python train.py --hidden_act="geglu" --norm="rmsnorm" --optimizer="soap_variant" --beta1=0.95 --schedule="wsd"
Each number is 200 + 20 x the weight over its row's rms, rounded and kept within 0 to 999. Layers, rows and columns count from 0. The size before them is the row's rms in percent of the matrix's.

# up: layer 10 MLP up, 640x128, rms 0.219, rows 318-335, columns 0-127
# down: layer 10 MLP down (transposed), 640x128, rms 0.178, rows 318-335, columns 0-127
# gate: layer 10 MLP gate, 640x128, rms 0.218, rows 319-336, columns 0-127
up318,102,179,216,182,207,210,139,202,205,199,210,202,168,189,207,211,199,191,170,205,192,215,224,240,173,179,203,198,186,211,218,212,197,214,241,182,214,193,218,202,215,208,194,197,127,168,190,189,226,212,212,161,221,187,193,210,197,203,213,169,192,214,208,224,202,216,198,232,193,186,169,228,208,214,201,241,175,230,212,186,191,206,214,202,196,189,175,184,172,217,215,234,192,209,194,175,228,217,235,189,187,223,212,189,220,199,188,202,219,178,212,182,161,197,211,155,190,221,204,204,176,201,196,190,234,218,213,227,188
down318,110,211,179,193,209,190,220,190,209,199,186,203,215,214,208,198,183,218,221,186,205,158,205,191,232,201,219,201,188,194,214,148,203,202,153,214,204,185,221,188,210,212,191,164,194,190,211,185,176,252,217,202,207,210,147,215,197,211,203,185,191,182,235,176,180,234,195,221,203,150,226,186,182,213,221,181,253,209,211,217,229,197,175,216,233,199,198,206,195,218,192,157,176,191,211,196,185,185,196,177,201,210,191,245,165,214,194,167,194,219,190,224,194,204,185,191,215,195,213,207,190,183,219,210,183,159,211,187,203
gate319,092,191,201,180,171,185,187,185,207,200,194,240,211,221,187,229,194,195,197,184,183,190,221,184,211,176,245,191,242,209,239,196,215,191,168,208,207,227,197,228,201,211,199,188,199,204,213,221,215,201,189,190,227,212,172,206,210,179,203,207,200,200,203,196,211,195,199,159,206,222,195,241,191,229,177,207,176,174,170,204,221,207,190,167,192,201,247,214,201,190,197,230,181,215,214,202,201,223,206,193,211,198,164,185,177,119,177,221,197,206,157,209,215,179,187,218,243,180,171,194,188,210,209,216,215,204,216,217,205
up319,106,213,201,216,179,187,229,228,200,203,212,212,216,189,212,207,179,212,212,220,194,216,229,178,198,180,180,191,232,188,242,169,205,219,186,212,190,197,180,203,194,178,196,186,228,230,209,224,180,185,220,223,186,220,197,208,188,186,158,201,205,180,162,178,203,170,210,198,162,239,232,194,211,220,224,162,199,197,198,158,208,182,196,183,212,203,197,221,200,178,199,195,184,240,213,181,211,173,228,216,175,199,209,189,207,141,193,209,184,199,185,237,214,163,233,218,170,229,210,175,196,208,184,221,198,188,222,189,176
down319,108,175,188,202,209,175,206,187,184,162,168,186,221,213,212,174,203,231,174,177,228,199,200,180,180,225,226,194,226,204,170,207,180,229,233,240,179,201,202,209,177,202,187,206,231,230,186,203,217,203,167,180,207,153,196,203,184,165,219,189,183,203,182,179,207,227,197,187,189,176,226,221,189,172,247,197,190,179,173,204,206,204,196,206,195,206,201,210,257,216,229,187,213,192,215,202,212,196,203,236,211,201,192,191,197,196,209,217,193,184,177,183,188,232,236,188,171,214,193,210,182,207,212,154,213,185,171,206,227
gate320,104,229,192,228,213,154,241,178,209,208,183,178,169,208,207,158,194,188,187,179,212,211,195,213,209,212,212,213,192,155,190,185,216,217,203,178,218,216,192,199,198,165,208,245,181,242,217,208,205,203,195,198,183,199,188,176,164,213,211,231,198,177,179,233,212,182,217,207,185,168,204,219,204,197,183,192,196,193,242,178,200,165,224,199,215,203,199,197,205,201,217,211,166,201,195,175,219,211,234,194,164,163,202,219,247,198,195,202,211,200,185,191,216,190,187,220,172,201,210,178,199,212,228,194,222,212,147,181,211
up320,105,204,195,173,203,178,200,202,195,190,208,160,218,216,207,160,176,203,187,193,182,179,177,233,206,220,182,177,201,179,219,206,216,197,206,211,198,190,202,201,215,195,195,205,209,197,212,198,218,173,176,191,175,208,210,203,222,177,199,180,205,222,212,246,239,211,192,177,221,230,152,208,204,196,203,242,212,187,171,199,198,203,192,232,190,209,164,238,131,216,191,189,230,187,208,212,187,195,185,192,174,171,208,182,205,218,197,210,173,240,199,165,191,195,230,153,205,173,218,217,210,216,210,223,231,205,214,197,222
down320,108,228,204,183,201,195,230,192,202,213,209,175,166,188,202,171,213,208,205,180,203,232,222,195,166,203,240,232,185,174,190,189,195,197,199,180,175,228,215,190,217,205,185,233,212,237,211,209,221,208,209,225,225,180,217,186,206,188,200,190,174,195,204,219,168,184,194,217,184,189,233,232,212,192,186,165,215,212,194,228,166,223,190,189,188,213,236,170,178,177,240,233,217,195,190,181,208,219,182,238,211,164,181,202,214,231,154,201,191,220,207,203,213,215,193,203,193,188,213,165,184,200,170,226,223,192,209,179,171
gate321,104,172,213,196,229,184,230,196,174,221,207,204,185,206,172,222,184,166,172,219,181,219,229,212,248,218,224,201,228,179,215,199,209,203,193,184,196,174,187,167,191,194,205,204,201,235,189,230,209,200,190,204,175,169,213,186,170,252,186,192,191,214,205,185,203,208,242,214,196,217,223,190,210,206,161,190,234,169,156,201,202,173,190,196,208,228,200,200,209,217,204,198,235,178,205,221,186,173,214,203,205,181,171,188,206,229,204,159,218,191,199,196,197,176,220,199,196,209,189,170,143,207,217,204,204,233,192,206,202
up321,100,195,167,212,195,219,165,196,228,213,226,165,202,232,199,201,186,183,212,178,219,215,192,229,221,188,200,183,221,215,189,213,187,237,189,218,188,211,192,172,204,203,211,213,194,211,161,236,184,213,219,185,192,176,207,178,195,231,204,214,188,182,218,187,174,148,178,197,206,191,206,168,184,205,200,182,166,250,223,174,196,196,208,206,195,174,178,196,202,228,200,163,207,178,200,247,225,191,173,189,204,199,234,193,181,200,165,207,230,225,199,220,193,217,189,216,171,229,220,204,232,201,211,186,170,186,187,170,204
down321,102,225,225,211,194,207,203,183,166,213,184,239,190,222,233,197,206,228,207,204,184,181,209,196,146,190,203,219,192,168,221,195,209,221,166,206,197,176,197,230,239,211,172,199,190,210,216,206,191,196,216,190,167,233,191,228,211,179,180,234,206,181,236,217,212,204,179,230,186,211,219,223,215,183,176,214,187,219,175,211,223,197,208,180,224,212,235,187,201,192,189,251,169,214,218,163,198,218,219,187,180,179,186,240,210,189,210,182,187,164,191,210,205,207,175,212,201,190,222,205,189,186,171,232,209,189,200,217,222
gate322,106,222,203,251,208,198,188,185,177,187,196,187,217,184,214,220,151,199,181,203,223,197,203,204,211,248,217,229,208,209,220,177,169,210,234,186,219,176,237,205,194,186,201,190,167,211,160,200,192,209,202,213,204,224,250,212,198,248,220,200,198,210,256,191,207,211,224,192,200,191,212,175,207,215,157,187,197,202,220,222,215,184,229,205,200,188,220,207,203,190,219,180,171,183,202,196,196,164,224,210,200,157,203,181,207,182,174,192,192,200,201,242,171,198,215,202,209,224,195,183,204,219,222,226,215,178,194,204,202
up322,102,195,202,193,171,178,231,191,219,190,228,193,199,208,199,199,207,188,222,204,203,176,224,192,204,190,208,198,186,175,186,185,214,269,185,170,171,212,191,156,230,191,197,185,214,202,221,177,186,172,234,168,218,180,178,227,177,233,181,231,177,184,192,214,184,184,183,201,194,216,197,196,196,187,238,221,190,209,176,190,200,207,181,232,187,208,209,181,195,200,167,197,197,221,213,163,218,217,211,198,234,204,189,185,206,221,224,177,235,200,189,177,203,211,199,179,184,198,189,221,165,178,229,206,160,233,158,199,194
down322,105,211,226,258,216,242,192,207,147,232,195,184,218,217,169,193,215,231,188,183,194,223,197,201,182,180,180,205,224,191,232,205,213,191,214,194,195,196,173,192,201,177,191,209,196,186,236,230,198,186,200,200,203,206,219,200,210,205,273,193,177,202,232,186,230,201,225,194,209,257,171,189,186,177,197,199,228,208,201,189,183,210,199,185,174,188,200,178,209,226,203,175,190,224,192,229,189,203,226,197,204,192,187,171,200,190,166,194,205,194,190,251,210,179,208,219,199,208,191,214,209,204,234,193,202,181,223,197,194
gate323,106,212,207,180,214,246,202,216,214,206,190,196,156,189,199,210,185,234,213,179,198,225,178,202,214,178,232,218,234,169,202,194,156,209,201,201,142,211,199,185,191,177,174,183,234,193,222,192,210,201,205,228,165,212,186,194,214,195,188,220,185,220,207,212,209,198,185,239,198,204,192,225,229,219,222,207,187,211,185,182,206,220,177,184,176,212,184,211,207,227,220,234,179,204,174,218,163,216,192,200,198,193,225,181,200,228,199,234,203,168,150,185,187,190,198,218,169,186,207,216,214,202,237,217,218,178,224,198,215
up323,108,196,205,204,160,215,209,171,199,215,203,195,182,181,191,200,219,185,191,214,207,166,205,230,193,196,193,211,205,194,215,187,213,230,180,246,224,224,222,181,177,225,201,215,164,197,193,172,200,223,143,218,226,213,169,201,210,224,197,174,191,175,217,203,197,211,204,194,174,184,207,186,194,198,207,209,207,207,218,213,233,181,211,238,236,224,209,162,195,226,190,185,247,237,186,214,226,174,204,203,204,221,201,206,198,160,199,157,197,211,169,217,200,206,198,215,202,207,188,208,188,209,215,224,154,241,188,221,207
down323,104,200,223,190,236,173,222,217,174,162,181,203,234,243,215,177,227,226,176,163,175,215,191,186,223,200,233,224,222,182,198,206,186,194,228,202,203,180,134,243,234,190,205,204,192,221,218,210,196,181,240,217,191,210,195,197,200,181,207,214,195,203,207,174,185,216,169,194,196,222,205,198,170,216,208,222,184,174,173,183,184,168,195,177,211,230,198,207,203,199,218,192,181,169,194,190,219,206,185,205,184,218,218,195,212,191,224,212,166,173,217,196,188,194,210,171,184,200,205,204,195,220,216,181,212,196,224,198,159
gate324,100,191,205,237,231,153,198,191,185,164,190,213,204,202,200,198,210,205,255,205,226,209,206,188,172,195,211,204,184,211,204,232,174,211,188,190,202,183,219,195,231,211,192,198,213,212,236,164,180,235,198,211,191,196,204,208,255,226,212,203,215,203,216,192,183,220,195,162,246,223,199,193,221,185,205,170,197,197,213,180,232,204,193,195,181,192,190,224,201,197,187,211,184,205,187,176,166,198,167,193,180,208,200,184,201,197,236,189,205,201,202,191,226,234,201,217,204,202,201,148,206,188,239,201,225,233,159,192,230
up324,099,167,213,219,207,179,220,217,181,179,213,181,222,185,208,184,177,188,187,226,200,212,207,177,164,206,205,189,205,204,186,212,206,178,198,207,154,193,201,171,232,186,210,181,180,210,204,196,176,219,210,240,191,191,217,185,205,233,217,212,207,196,197,208,180,229,205,221,184,165,199,188,219,211,218,168,194,221,200,175,212,190,158,215,175,219,194,179,197,181,230,172,230,186,206,189,204,171,185,223,197,186,196,185,212,203,189,200,259,243,238,183,226,219,210,206,162,207,207,173,156,184,219,225,181,218,172,185,187
down324,098,200,170,201,181,220,245,203,192,217,193,190,199,217,238,165,233,203,202,175,241,206,190,198,225,182,207,231,198,156,234,218,170,199,242,153,215,185,184,193,187,209,188,178,203,225,215,197,155,195,178,175,188,210,173,197,211,199,190,210,201,206,179,177,217,216,205,196,188,205,210,226,174,218,190,199,191,207,202,207,188,188,163,194,188,183,214,186,202,166,177,190,211,225,191,230,221,228,233,203,203,176,150,226,199,198,236,183,177,212,200,206,230,208,193,186,183,172,179,208,207,225,194,217,180,225,209,221,196
gate325,110,213,196,220,177,161,180,161,226,214,208,194,181,161,237,221,189,218,201,175,183,190,206,200,197,194,202,207,209,199,230,225,209,238,192,189,204,201,199,195,191,159,203,169,217,165,206,204,215,236,211,191,172,216,215,212,212,205,162,191,195,216,167,194,245,187,194,183,188,237,201,195,199,177,175,188,197,179,206,247,195,173,183,229,215,200,193,204,208,197,199,209,205,198,164,200,184,217,244,213,207,198,165,200,203,226,187,215,206,195,183,197,197,221,188,219,160,179,137,220,204,204,210,182,166,198,209,192,186
up325,102,212,193,196,248,226,204,215,220,175,216,186,178,228,148,183,156,203,224,194,191,194,181,188,218,207,185,236,187,192,183,191,214,213,183,196,181,201,200,194,184,193,184,210,201,223,215,227,207,201,211,208,191,180,198,206,243,209,207,212,199,165,182,170,199,175,180,215,189,159,231,210,207,194,190,177,178,235,213,195,181,206,194,200,190,186,204,210,219,190,177,229,205,195,218,181,216,155,199,224,218,246,256,179,201,197,224,192,197,163,218,181,192,190,215,193,192,221,227,174,227,197,185,164,205,177,219,222,207
down325,106,227,213,185,165,187,218,169,213,218,184,225,191,199,212,215,244,244,197,211,212,233,219,228,221,182,223,182,223,222,162,220,180,214,185,228,159,169,195,215,200,219,197,208,212,197,191,212,220,203,203,190,181,201,182,204,184,215,177,218,206,197,219,219,244,186,224,187,192,203,194,225,223,233,205,219,217,205,206,221,201,187,202,209,196,194,212,179,174,238,200,209,196,180,184,206,165,225,224,216,148,199,183,198,203,202,179,219,156,167,198,211,181,206,200,189,168,199,167,178,207,205,192,210,226,224,222,216,226
gate326,093,187,208,209,203,193,177,232,175,222,215,214,190,213,182,179,197,227,202,206,197,178,193,188,168,187,188,150,225,198,199,179,217,191,238,193,172,208,170,228,201,201,199,234,197,225,208,205,210,179,190,171,192,165,185,197,232,192,211,220,196,189,259,237,219,202,226,197,187,200,203,215,217,196,169,220,208,201,179,190,204,168,177,197,240,185,180,233,182,173,172,247,188,186,192,182,220,175,192,195,223,184,173,206,215,208,185,191,174,185,179,198,213,210,193,212,223,201,182,228,224,190,175,228,200,213,211,226,161
up326,102,186,194,209,210,204,162,199,196,185,195,175,187,199,211,209,218,208,215,235,206,223,176,182,233,178,186,203,185,220,185,200,215,172,180,174,160,200,202,189,215,200,209,187,202,212,198,199,178,222,215,222,199,214,215,199,198,192,193,200,220,230,202,199,214,196,207,253,212,199,198,206,187,178,177,178,221,202,165,159,250,171,176,202,193,213,162,219,183,178,175,192,176,222,180,209,156,162,178,239,204,179,202,235,223,199,190,184,216,195,197,198,209,174,167,208,193,220,188,223,218,224,188,171,220,226,217,165,163
down326,100,190,219,192,201,173,209,211,169,177,190,179,184,190,175,195,169,183,195,212,219,177,189,198,185,212,179,218,228,183,177,184,178,208,220,216,184,191,200,212,219,246,231,169,227,206,157,201,225,198,232,203,203,218,176,194,238,193,188,225,200,210,227,197,213,200,223,187,206,182,193,236,180,196,191,227,180,210,239,218,194,220,224,199,189,173,201,220,218,209,203,204,199,189,192,179,218,182,186,206,197,234,188,220,174,173,229,215,175,186,221,163,216,207,207,192,199,186,192,205,172,223,219,221,239,228,145,181,165
gate327,095,177,188,175,210,187,190,210,208,188,193,224,202,182,200,212,202,189,198,200,207,219,226,184,190,209,209,187,163,207,196,210,215,181,198,214,208,199,189,259,212,220,195,207,156,253,207,187,192,185,173,219,193,233,179,220,213,205,236,213,180,204,193,196,203,226,203,195,203,175,232,196,169,183,178,182,194,197,195,192,189,257,185,226,201,202,182,178,180,227,188,208,176,193,198,142,215,192,137,187,206,214,186,198,204,218,206,202,167,203,201,193,201,188,206,196,148,214,235,231,198,194,242,199,183,216,207,194,214
up327,100,172,209,189,176,212,203,197,196,185,207,204,232,226,206,183,207,176,168,209,208,187,184,199,193,228,190,224,241,209,217,212,223,194,216,178,212,199,191,223,206,215,205,205,164,187,232,211,163,198,221,190,217,238,183,182,188,201,164,158,164,189,189,218,195,243,177,201,226,213,168,180,198,193,174,198,197,162,228,193,216,200,225,152,218,213,187,226,188,207,227,184,225,219,208,213,229,204,214,179,188,237,181,180,207,172,194,182,186,172,218,178,229,200,188,205,210,199,196,188,184,198,213,190,181,181,186,179,249
down327,094,202,165,180,185,195,196,210,204,184,185,208,171,190,207,201,198,232,213,218,194,209,201,241,184,152,207,177,202,187,188,176,200,182,200,218,191,221,223,212,213,195,173,172,179,176,147,181,220,191,175,169,219,163,201,227,193,214,220,239,227,169,222,202,194,194,193,255,165,174,228,212,176,219,222,223,177,212,157,219,185,184,188,225,230,209,219,164,184,181,193,207,189,198,198,192,206,210,184,209,191,193,212,227,196,205,152,217,205,189,188,217,194,216,199,208,185,192,223,180,204,210,192,205,230,206,204,199,174
gate328,094,193,226,225,177,210,187,236,212,192,201,205,206,217,195,223,209,206,189,217,163,215,221,219,186,231,205,190,206,197,214,202,169,183,176,152,205,211,208,203,202,226,169,193,216,204,190,171,202,185,194,185,192,214,194,200,239,211,209,208,180,218,238,196,184,195,197,189,242,208,225,198,232,213,209,200,204,151,214,201,131,194,219,201,197,183,188,216,214,233,210,196,228,205,200,162,170,232,201,194,203,208,191,196,213,171,228,187,180,192,199,205,210,208,238,213,190,219,206,237,186,190,230,220,198,242,216,163,170
up328,093,200,169,180,219,195,199,183,194,191,196,229,238,143,198,204,207,203,206,200,233,202,180,219,205,205,201,194,224,209,228,187,202,220,201,218,207,205,209,192,215,213,239,202,176,241,201,217,211,148,170,185,190,187,215,183,165,192,244,177,193,238,204,176,185,220,204,197,184,182,197,185,204,169,225,191,209,225,227,194,250,216,162,210,215,212,224,215,183,167,215,199,190,240,213,174,208,223,202,219,186,231,196,188,176,230,193,202,184,211,201,219,162,230,209,201,189,190,203,199,200,164,187,219,214,214,193,189,195
down328,097,207,213,182,206,160,178,207,153,200,209,196,212,204,228,202,146,159,180,205,176,182,174,179,208,210,219,203,222,181,181,178,177,184,208,171,186,226,197,197,184,227,174,174,168,196,201,209,175,228,205,191,211,206,232,204,211,193,214,197,190,180,198,199,214,152,181,202,197,217,218,197,233,211,204,220,199,222,187,205,226,193,239,199,186,193,219,180,171,195,209,163,217,197,238,237,200,211,214,174,205,197,169,174,204,188,194,205,184,208,197,186,225,183,228,174,204,196,211,203,188,223,222,221,174,200,242,189,243
gate329,116,219,195,209,217,199,212,191,240,239,217,213,182,158,187,190,181,188,214,183,239,229,243,226,198,206,188,194,183,181,196,195,163,203,195,172,220,205,193,153,200,217,181,231,199,192,223,177,193,227,221,198,217,177,216,226,214,193,182,199,225,180,191,203,218,228,204,169,219,211,212,203,187,207,175,201,196,164,190,207,149,217,197,193,250,215,213,217,207,219,188,206,201,191,212,183,203,210,231,230,201,199,187,180,219,211,218,206,195,156,210,214,185,238,197,178,213,200,167,195,167,210,200,204,204,167,186,233,183
up329,105,171,184,144,192,173,178,177,162,217,199,207,213,216,208,192,205,186,213,196,180,173,151,181,215,202,210,200,192,212,224,182,207,180,188,193,225,208,217,213,203,198,202,183,207,187,207,196,181,175,197,225,190,197,206,179,193,236,192,227,161,190,204,195,193,186,235,197,169,224,202,199,189,189,246,187,235,202,210,201,236,197,215,161,200,174,177,193,209,171,207,203,193,177,196,211,175,189,172,190,197,191,175,197,173,204,197,192,196,197,176,142,178,178,221,213,207,199,240,181,217,202,214,224,159,231,212,199,235
down329,103,207,212,188,189,188,232,203,205,239,193,209,152,195,178,237,171,201,189,257,199,208,182,207,203,218,175,187,173,177,211,171,195,216,207,187,189,198,183,215,210,187,182,219,191,178,208,218,227,212,207,173,214,165,246,204,203,193,191,162,184,212,191,201,201,192,202,202,170,182,167,218,178,191,172,205,174,206,199,195,221,238,169,204,199,225,201,180,186,196,176,223,197,258,228,178,229,192,213,209,219,183,195,174,187,203,233,215,192,174,208,226,209,218,187,197,189,183,211,177,184,219,197,203,213,225,159,200,181
gate330,095,182,228,224,223,197,220,216,188,208,192,194,220,164,229,200,185,206,189,199,176,173,208,193,201,167,211,203,241,174,211,241,183,211,193,200,210,195,233,180,222,197,160,225,193,194,195,181,175,170,199,201,194,197,154,189,187,209,199,186,201,238,192,177,205,159,184,233,213,193,229,199,218,209,236,198,196,183,209,184,184,182,205,207,218,201,170,209,161,170,199,193,176,206,183,189,185,164,199,208,204,176,163,224,174,168,190,194,197,217,192,191,186,200,173,232,222,153,158,187,227,193,200,210,192,227,204,185,208
up330,095,180,228,164,205,211,194,205,232,212,185,232,186,179,221,204,216,218,232,195,227,196,178,203,214,187,168,230,205,196,205,198,218,192,213,213,151,183,228,211,222,186,197,182,245,198,209,177,225,229,189,156,207,202,226,203,201,174,184,188,209,187,193,226,214,209,229,187,220,163,163,195,227,193,201,213,219,220,206,208,189,215,186,170,179,209,213,222,191,198,176,196,185,234,168,173,206,181,152,204,216,184,211,197,165,185,210,183,200,225,185,207,206,176,213,223,187,172,223,224,188,166,182,180,184,201,195,224,176
down330,097,172,171,234,180,182,225,191,171,232,216,213,207,181,194,194,167,194,204,197,166,209,207,199,213,192,229,186,212,181,213,220,186,211,242,153,222,227,215,171,187,187,194,219,158,202,215,206,216,194,216,238,229,208,165,206,208,186,196,188,176,237,163,183,205,226,228,215,219,188,210,210,182,159,243,197,193,181,187,187,225,182,202,221,211,202,192,172,209,202,194,198,212,191,183,232,202,185,230,155,168,197,191,203,213,177,176,202,199,200,211,217,231,204,178,200,212,185,169,183,199,213,217,200,208,186,178,180,217
gate331,103,188,229,197,215,163,174,203,208,187,207,187,225,179,173,225,212,217,186,195,226,161,221,187,179,201,187,183,148,180,194,192,196,204,185,225,176,201,208,245,181,191,205,220,191,205,216,197,197,202,192,197,215,185,189,183,218,181,196,201,185,172,173,242,173,220,214,202,167,191,146,192,201,173,220,211,221,225,194,228,217,241,192,206,183,225,173,248,193,224,199,205,222,213,198,185,166,188,209,212,190,169,201,196,189,193,198,183,200,205,205,224,231,171,202,207,186,186,176,196,182,157,223,192,201,185,225,233,198
up331,099,230,164,180,200,204,190,206,218,185,235,212,209,193,183,196,214,186,191,193,202,211,179,218,198,200,238,218,229,207,202,193,180,203,166,181,161,191,205,172,226,218,202,217,212,182,210,206,169,172,181,246,210,192,227,199,220,176,198,147,205,201,225,232,204,182,206,189,174,218,199,207,197,185,178,186,172,206,221,215,178,188,199,244,204,215,215,168,237,211,230,185,217,223,189,190,199,183,213,183,186,225,220,184,193,201,194,208,233,173,212,229,185,189,191,197,214,167,166,259,227,193,187,201,218,208,213,209,220
down331,100,222,233,228,207,171,206,201,215,241,183,199,177,194,237,210,243,222,183,188,185,198,166,205,180,181,210,188,186,213,179,187,222,180,173,212,209,189,215,198,244,198,209,214,215,220,199,159,219,206,219,160,195,179,180,198,181,202,199,213,201,227,174,181,229,206,169,213,225,210,223,196,202,190,218,168,204,208,217,204,189,212,201,204,211,204,198,211,189,166,223,183,207,188,202,194,201,196,171,255,231,187,178,220,183,215,188,223,203,201,172,193,244,238,216,208,191,205,189,201,215,198,201,181,183,265,219,201,206
gate332,095,203,206,208,224,203,168,188,220,162,229,211,207,220,227,224,251,206,207,226,213,214,224,203,189,202,216,194,199,165,200,189,179,189,203,178,181,170,204,185,187,212,190,184,189,201,223,216,204,211,192,221,186,214,193,208,186,236,193,197,177,234,191,213,187,219,224,220,230,222,208,197,203,203,181,226,170,180,178,193,204,206,160,248,230,216,212,233,197,148,185,193,204,213,183,201,179,216,244,193,192,202,161,154,206,184,224,188,222,206,201,228,181,197,214,178,225,191,187,216,186,222,194,186,186,156,194,182,191
up332,096,195,189,201,198,243,178,205,217,179,225,189,206,232,203,252,217,209,203,223,191,176,256,218,209,206,217,199,191,168,202,197,180,208,209,200,189,188,196,206,196,176,170,221,207,208,188,172,189,183,190,184,184,202,195,208,210,207,164,226,209,226,251,215,193,215,189,202,205,173,213,233,196,175,197,199,155,200,201,183,191,193,178,232,235,206,189,203,178,182,175,200,182,210,172,210,199,162,228,188,155,211,173,207,159,209,231,218,196,198,187,199,198,177,204,164,195,229,190,236,224,187,187,177,223,180,195,202,192
down332,096,205,188,202,207,196,232,197,178,220,206,193,196,194,190,216,203,214,182,209,206,205,227,235,192,221,178,184,198,186,224,260,179,181,201,232,219,221,222,190,193,200,200,192,172,209,187,173,178,185,212,181,194,181,178,193,184,197,221,202,197,183,211,224,220,195,167,143,196,186,184,231,190,220,205,192,225,209,197,192,202,207,180,207,199,204,206,194,209,207,170,221,219,157,208,163,207,186,221,223,241,205,236,214,216,227,152,243,195,238,205,247,211,235,180,189,205,228,202,190,232,204,207,195,186,191,198,224,198
gate333,104,201,189,226,229,201,223,206,185,201,201,239,257,175,189,199,212,198,185,199,174,207,228,219,206,207,192,194,217,250,160,242,204,225,203,186,166,235,192,209,198,196,201,185,167,198,193,185,249,167,190,220,234,243,199,189,212,166,199,187,205,204,214,201,183,243,183,197,182,204,206,195,193,206,174,185,192,171,188,205,233,180,196,183,215,221,210,215,215,194,201,196,224,179,167,164,216,184,182,206,216,191,232,191,187,211,168,195,226,184,207,186,197,195,175,186,182,210,192,198,229,211,208,174,178,212,208,170,192
up333,102,173,213,201,180,196,209,197,202,192,178,201,209,214,204,194,199,245,204,201,202,225,232,206,191,196,170,222,184,230,238,198,198,224,194,209,173,186,204,202,227,177,198,193,216,198,186,164,204,194,196,159,200,181,223,196,179,243,204,220,231,209,220,224,211,208,205,221,214,199,177,200,199,161,219,169,179,176,159,179,208,193,169,219,196,210,201,182,226,215,237,183,250,240,235,231,209,202,193,198,217,165,214,217,181,198,204,247,221,234,188,195,226,225,224,212,207,198,201,214,211,223,206,204,198,215,196,176,228
down333,100,181,199,184,203,227,185,181,161,223,202,185,233,214,185,212,181,191,200,188,211,206,209,184,223,217,184,221,203,239,171,192,182,193,209,173,205,172,192,190,200,195,185,202,190,164,194,185,181,180,184,196,208,183,216,240,160,193,185,182,194,188,216,192,219,176,217,168,201,185,189,181,213,216,182,193,189,203,160,226,175,192,223,179,218,182,185,205,156,204,190,206,186,184,185,211,180,234,170,172,206,215,181,212,231,144,192,201,178,233,191,163,176,178,230,190,173,228,221,198,200,184,198,221,209,175,196,243,181
gate334,112,185,224,152,224,141,202,200,236,189,254,163,187,196,209,183,208,198,214,201,188,195,188,214,207,201,191,173,191,195,202,199,201,223,187,201,209,201,246,195,218,192,199,190,197,203,198,207,237,211,180,159,182,204,184,200,191,159,210,123,212,192,201,242,192,207,238,203,199,179,203,168,170,160,176,194,200,203,178,178,220,218,208,212,207,199,198,193,202,186,196,202,198,202,175,203,227,181,186,199,205,202,193,159,220,236,189,198,190,188,203,211,201,199,203,221,160,197,199,188,175,192,230,182,207,202,204,197,213
up334,099,199,204,196,190,191,196,179,232,195,161,201,203,204,199,200,177,219,217,194,167,236,202,169,201,203,155,220,226,236,158,194,184,191,226,240,206,188,198,171,231,217,197,213,196,209,242,221,216,197,207,236,230,156,211,198,230,200,193,227,198,163,220,207,234,196,190,209,201,203,242,188,166,205,212,183,206,202,228,163,172,193,190,207,207,209,167,188,205,169,177,221,229,216,210,189,190,195,199,210,179,171,199,222,215,221,216,206,197,209,210,155,208,214,227,194,182,200,178,220,201,184,194,201,175,190,194,181,198
down334,108,197,202,192,213,205,201,172,212,213,193,208,205,212,177,208,205,204,206,204,194,209,186,163,210,193,218,205,173,218,207,229,186,182,171,163,179,211,192,206,209,220,178,170,184,200,181,214,148,224,212,213,197,189,191,149,188,150,201,204,199,228,221,197,198,210,215,219,185,195,178,203,169,173,236,200,182,208,171,170,203,196,204,179,182,164,195,203,184,183,202,177,206,193,203,179,231,235,201,183,182,208,228,207,201,188,172,177,232,245,167,194,159,217,201,157,221,185,194,184,232,194,226,214,172,185,218,176,197
gate335,111,198,178,211,224,218,188,241,175,200,175,200,206,178,177,214,165,189,206,229,219,175,230,209,207,219,183,196,198,227,211,195,191,184,188,166,190,177,178,224,219,249,201,173,215,216,189,174,210,193,196,210,212,226,218,155,221,180,188,203,208,190,157,255,202,209,199,219,211,220,218,190,181,178,165,175,226,228,186,194,205,199,184,183,202,232,193,190,179,213,214,195,206,161,196,205,208,190,213,163,196,171,186,209,249,208,223,183,177,203,207,195,192,212,212,193,237,178,218,198,200,214,212,240,204,168,209,207,199
up335,105,171,188,173,182,192,226,216,188,187,202,211,200,228,182,192,241,190,197,178,191,192,185,183,180,183,227,173,180,224,232,200,208,203,213,210,195,202,222,190,184,189,174,236,206,195,191,198,208,201,224,171,195,213,191,211,201,226,233,220,171,207,236,184,217,186,184,181,174,203,185,191,231,217,182,205,199,180,205,201,194,203,220,211,183,185,184,178,177,165,167,200,176,218,202,211,215,175,158,198,191,208,227,206,153,156,173,228,216,202,199,208,245,195,193,186,172,218,189,191,196,124,193,210,216,190,211,188,200
down335,104,185,204,237,198,181,173,179,207,181,192,199,172,188,185,193,163,212,192,198,180,188,182,210,210,203,170,177,235,192,228,203,205,176,210,207,214,177,178,213,188,223,189,184,194,188,206,186,186,232,194,222,214,237,164,172,209,166,196,190,229,207,211,201,205,209,208,201,208,238,181,161,208,185,169,173,217,194,196,220,177,252,189,189,213,200,173,229,182,192,173,191,219,185,188,213,207,239,236,193,234,197,177,220,236,225,220,169,191,207,226,176,214,228,189,210,218,206,219,173,204,229,172,209,196,217,189,198,170
gate336,097,173,182,210,186,224,186,168,208,202,215,196,207,210,191,244,184,187,221,216,185,175,199,206,199,207,195,200,226,173,182,206,233,177,164,216,195,169,177,223,184,248,195,206,171,215,176,219,185,196,186,223,214,215,205,218,216,199,191,221,169,184,185,212,199,189,150,186,196,228,221,202,196,199,197,209,199,204,201,209,210,199,245,229,206,227,256,236,181,186,182,209,214,188,228,200,225,231,209,222,176,198,216,155,234,209,198,213,188,169,203,165,177,198,179,217,209,180,199,196,205,219,187,171,198,172,220,183,200